{
  "num_hidden_layers": 10,
  "hidden_size": 128,
  "num_attention_heads": 2,
  "num_key_value_heads": 2,
  "head_dim": 32,
  "intermediate_size": 512,
  "vocab_size": 1629,
  "hidden_act": "tanh_gelu",
  "norm": "layernorm",
  "norm_place": "pre",
  "norm_eps": 1e-05,
  "positions": "learned",
  "qk_norm": false,
  "attn_scale": 0.177,
  "bias": "all",
  "tie_word_embeddings": true,
  "parallel_block": false,
  "init": "normal",
  "init_std_qkv": 0.0469,
  "init_std_o": 0.0582,
  "init_std_up": 0.0671,
  "init_std_down": 0.0671,
  "optimizer": "muon_hyperball",
  "learning_rate": 0.011,
  "beta1": 0.95,
  "weight_decay": 0.0,
  "lr_head": 0.0074,
  "max_grad_norm": 2.0,
  "warmup_steps": 200,
  "schedule": "wsd",
  "decay_fraction": 1.0,
  "decay_shape": "pow",
  "final_lr_fraction": 0.0,
  "batch_tokens": 32768,
  "max_seq_len": 512,
  "doc_mask": true,
  "train_tokens": 104300000,
  "max_steps": 3183,
  "dataset": "wikipedia_en"
}
Each number is 50 + 10 x the weight over the matrix's rms, rounded and kept within 0 to 99. Layers, rows and columns count from 0.

# layer 3 MLP down (transposed), 512x128, rms 0.0673, rows 200-205, columns 0-127
71 58 32 56 29 31 66 48 65 45 61 50 69 37 49 41 67 56 58 31 59 55 63 21 46 38 62 58 54 68 63 50 47 57 51 43 38 66 45 44 77 45 55 57 53 26 64 60 52 44 57 52 63 55 65 54 41 52 58 51 21 42 48 65 49 64 49 52 47 15 42 52 38 68 42 33 52 61 47 55 44 43 52 33 52 43 64 37 43 33 34 62 35 33 70 67 41 43 42 50 53 54 61 80 49 23 63 46 67 35 31 50 60 42 42 42 66 41 53 57 56 42 38 49 50 47 50 47
45 63 40 38 44 57 56 49 40 47 45 27 54 38 41 71 43 49 40 48 60 41 41 49 51 35 43 57 58 75 51 54 67 48 40 57 46 39 44 63 45 50 33 57 63 33 60 55 54 63 60 45 48 51 45 43 60 61 59 57 47 56 44 55 41 56 58 46 45 50 36 68 54 48 29 48 52 31 54 36 58 48 36 57 61 39 49 40 46 40 44 45 69 39 53 56 44 71 67 29 55 50 55 63 59 45 44 52 68 45 66 57 44 34 53 45 50 48 60 44 48 42 70 44 30 56 62 60
49 37 62 53 54 32 56 44 57 41 63 43 50 63 37 39 66 50 37 34 50 57 53 35 29 67 44 33 40 51 71 35 52 51 45 45 50 58 44 73 60 61 55 43 63 58 58 44 45 60 69 51 33 66 45 58 39 61 53 50 61 39 59 54 43 50 45 48 37 59 69 60 52 33 34 45 52 58 39 51 68 61 21 42 57 35 60 58 53 47 53 51 44 46 46 47 56 60 58 48 60 41 55 42 40 52 44 45 42 56 62 60 56 45 51 46 46 42 46 54 63 62 42 38 57 42 60 59
57 40 39 39 44 30 59 53 65 57 38 69 32 61 61 41 52 62 56 61 55 69 54 52 57 71 45 51 49 65 40 51 35 52 58 52 65 54 58 52 53 53 29 49 49 79 48 40 57 50 60 63 37 40 62 56 34 28 35 46 41 35 47 50 46 55 68 41 37 59 44 43 29 36 49 62 52 43 58 48 79 49 48 55 56 36 65 72 50 51 30 63 34 36 38 44 50 80 59 63 56 56 47 55 68 62 43 45 25 61 30 47 59 45 60 67 37 42 51 51 32 57 61 39 43 27 56 46
51 47 45 41 24 40 52 61 28 59 50 57 62 53 42 46 42 39 55 61 42 54 56 38 60 50 66 51 37 49 52 69 49 51 46 65 62 65 40 61 49 40 56 62 42 49 43 60 65 59 45 50 66 52 53 58 33 64 49 38 53 50 40 30 38 49 59 50 66 51 47 60 61 50 52 48 66 40 48 32 42 41 48 70 50 47 58 45 52 53 46 41 44 45 51 40 40 41 63 64 37 43 52 51 51 33 57 51 58 52 49 68 55 52 50 67 46 45 49 43 54 48 44 49 48 57 33 40
47 51 49 39 32 59 39 59 58 51 43 49 66 28 41 51 53 54 53 47 51 49 53 45 55 62 64 61 36 56 39 44 46 36 43 36 43 64 58 54 45 48 52 53 47 54 39 61 52 65 43 45 29 52 61 47 59 45 54 52 51 55 57 41 31 63 63 54 47 56 51 66 47 42 31 49 34 66 53 37 42 49 36 37 45 47 51 58 54 60 54 79 44 53 48 49 54 60 66 63 81 42 47 68 48 52 58 55 41 66 50 38 61 52 48 43 42 29 45 46 53 50 49 45 52 47 44 33
# layer 3 MLP up, 512x128, rms 0.0671, rows 201-205, columns 0-127
66 40 51 49 46 56 42 55 52 62 37 43 51 53 23 42 54 44 51 44 46 31 48 56 53 50 52 49 51 39 40 47 32 53 47 50 36 57 62 49 55 53 54 51 60 52 42 48 61 59 37 58 30 53 44 55 49 46 52 35 46 49 36 41 62 51 75 63 46 24 52 49 52 45 49 51 30 34 45 46 54 37 37 52 47 52 46 48 53 60 61 54 40 74 48 55 51 41 50 66 55 53 43 59 65 53 48 57 56 49 65 54 55 76 46 77 55 37 48 56 57 51 45 68 52 61 56 39
43 56 59 52 70 50 55 64 41 55 50 58 53 67 55 49 55 59 33 53 61 66 31 59 61 56 32 34 41 25 24 37 46 63 44 46 51 56 42 42 43 56 70 57 57 59 42 45 49 50 40 45 49 51 59 41 45 44 50 57 48 47 54 50 35 57 57 49 59 61 49 51 53 41 41 54 30 44 73 34 57 54 51 51 54 34 46 48 58 27 68 65 51 57 56 50 59 58 48 56 53 59 24 72 51 60 48 63 29 64 57 44 47 54 31 47 60 54 46 47 59 54 55 49 50 41 37 48
34 44 53 93 54 40 27 42 27 43 50 57 56 42 62 49 56 39 57 52 52 49 54 52 58 62 46 55 33 36 33 43 65 58 25 74 57 74 51 59 50 32 40 32 58 26 37 53 59 45 35 48 47 44 53 57 58 69 70 77 48 51 54 40 49 63 43 72 42 40 56 40 70 44 45 48 52 53 26 44 44 43 45 39 48 54 46 57 65 71 47 37 58 57 42 78 46 33 39 43 47 61 51 41 61 48 46 50 66 60 44 73 34 62 34 46 59 50 46 43 30 55 49 66 68 51 42 54
57 56 44 65 52 51 39 59 48 41 44 55 54 53 61 56 64 41 42 55 42 48 49 37 54 51 62 22 55 50 53 42 53 47 56 47 39 35 51 42 53 50 45 47 52 57 53 33 53 47 52 62 50 60 62 59 56 42 46 64 59 38 54 49 52 42 51 42 51 54 59 39 54 44 35 43 67 48 44 40 38 52 46 57 48 39 46 57 51 61 36 47 51 38 56 63 45 47 44 76 61 57 62 48 51 31 38 44 40 41 66 44 45 70 41 44 46 76 54 55 47 40 70 55 51 36 42 41
59 55 49 44 20 57 38 53 57 47 56 53 30 55 55 45 54 73 39 57 56 52 54 45 55 39 46 31 40 41 39 43 50 43 38 72 57 32 57 57 50 43 63 47 58 40 52 46 57 64 38 61 45 52 52 62 41 42 51 50 61 47 37 40 67 42 59 46 34 72 73 57 66 39 42 49 54 55 49 53 54 39 48 39 39 35 74 78 33 53 41 55 52 36 43 43 57 45 50 27 58 44 48 54 41 52 60 33 44 66 57 44 52 52 36 43 56 67 40 53 37 61 68 49 49 52 52 59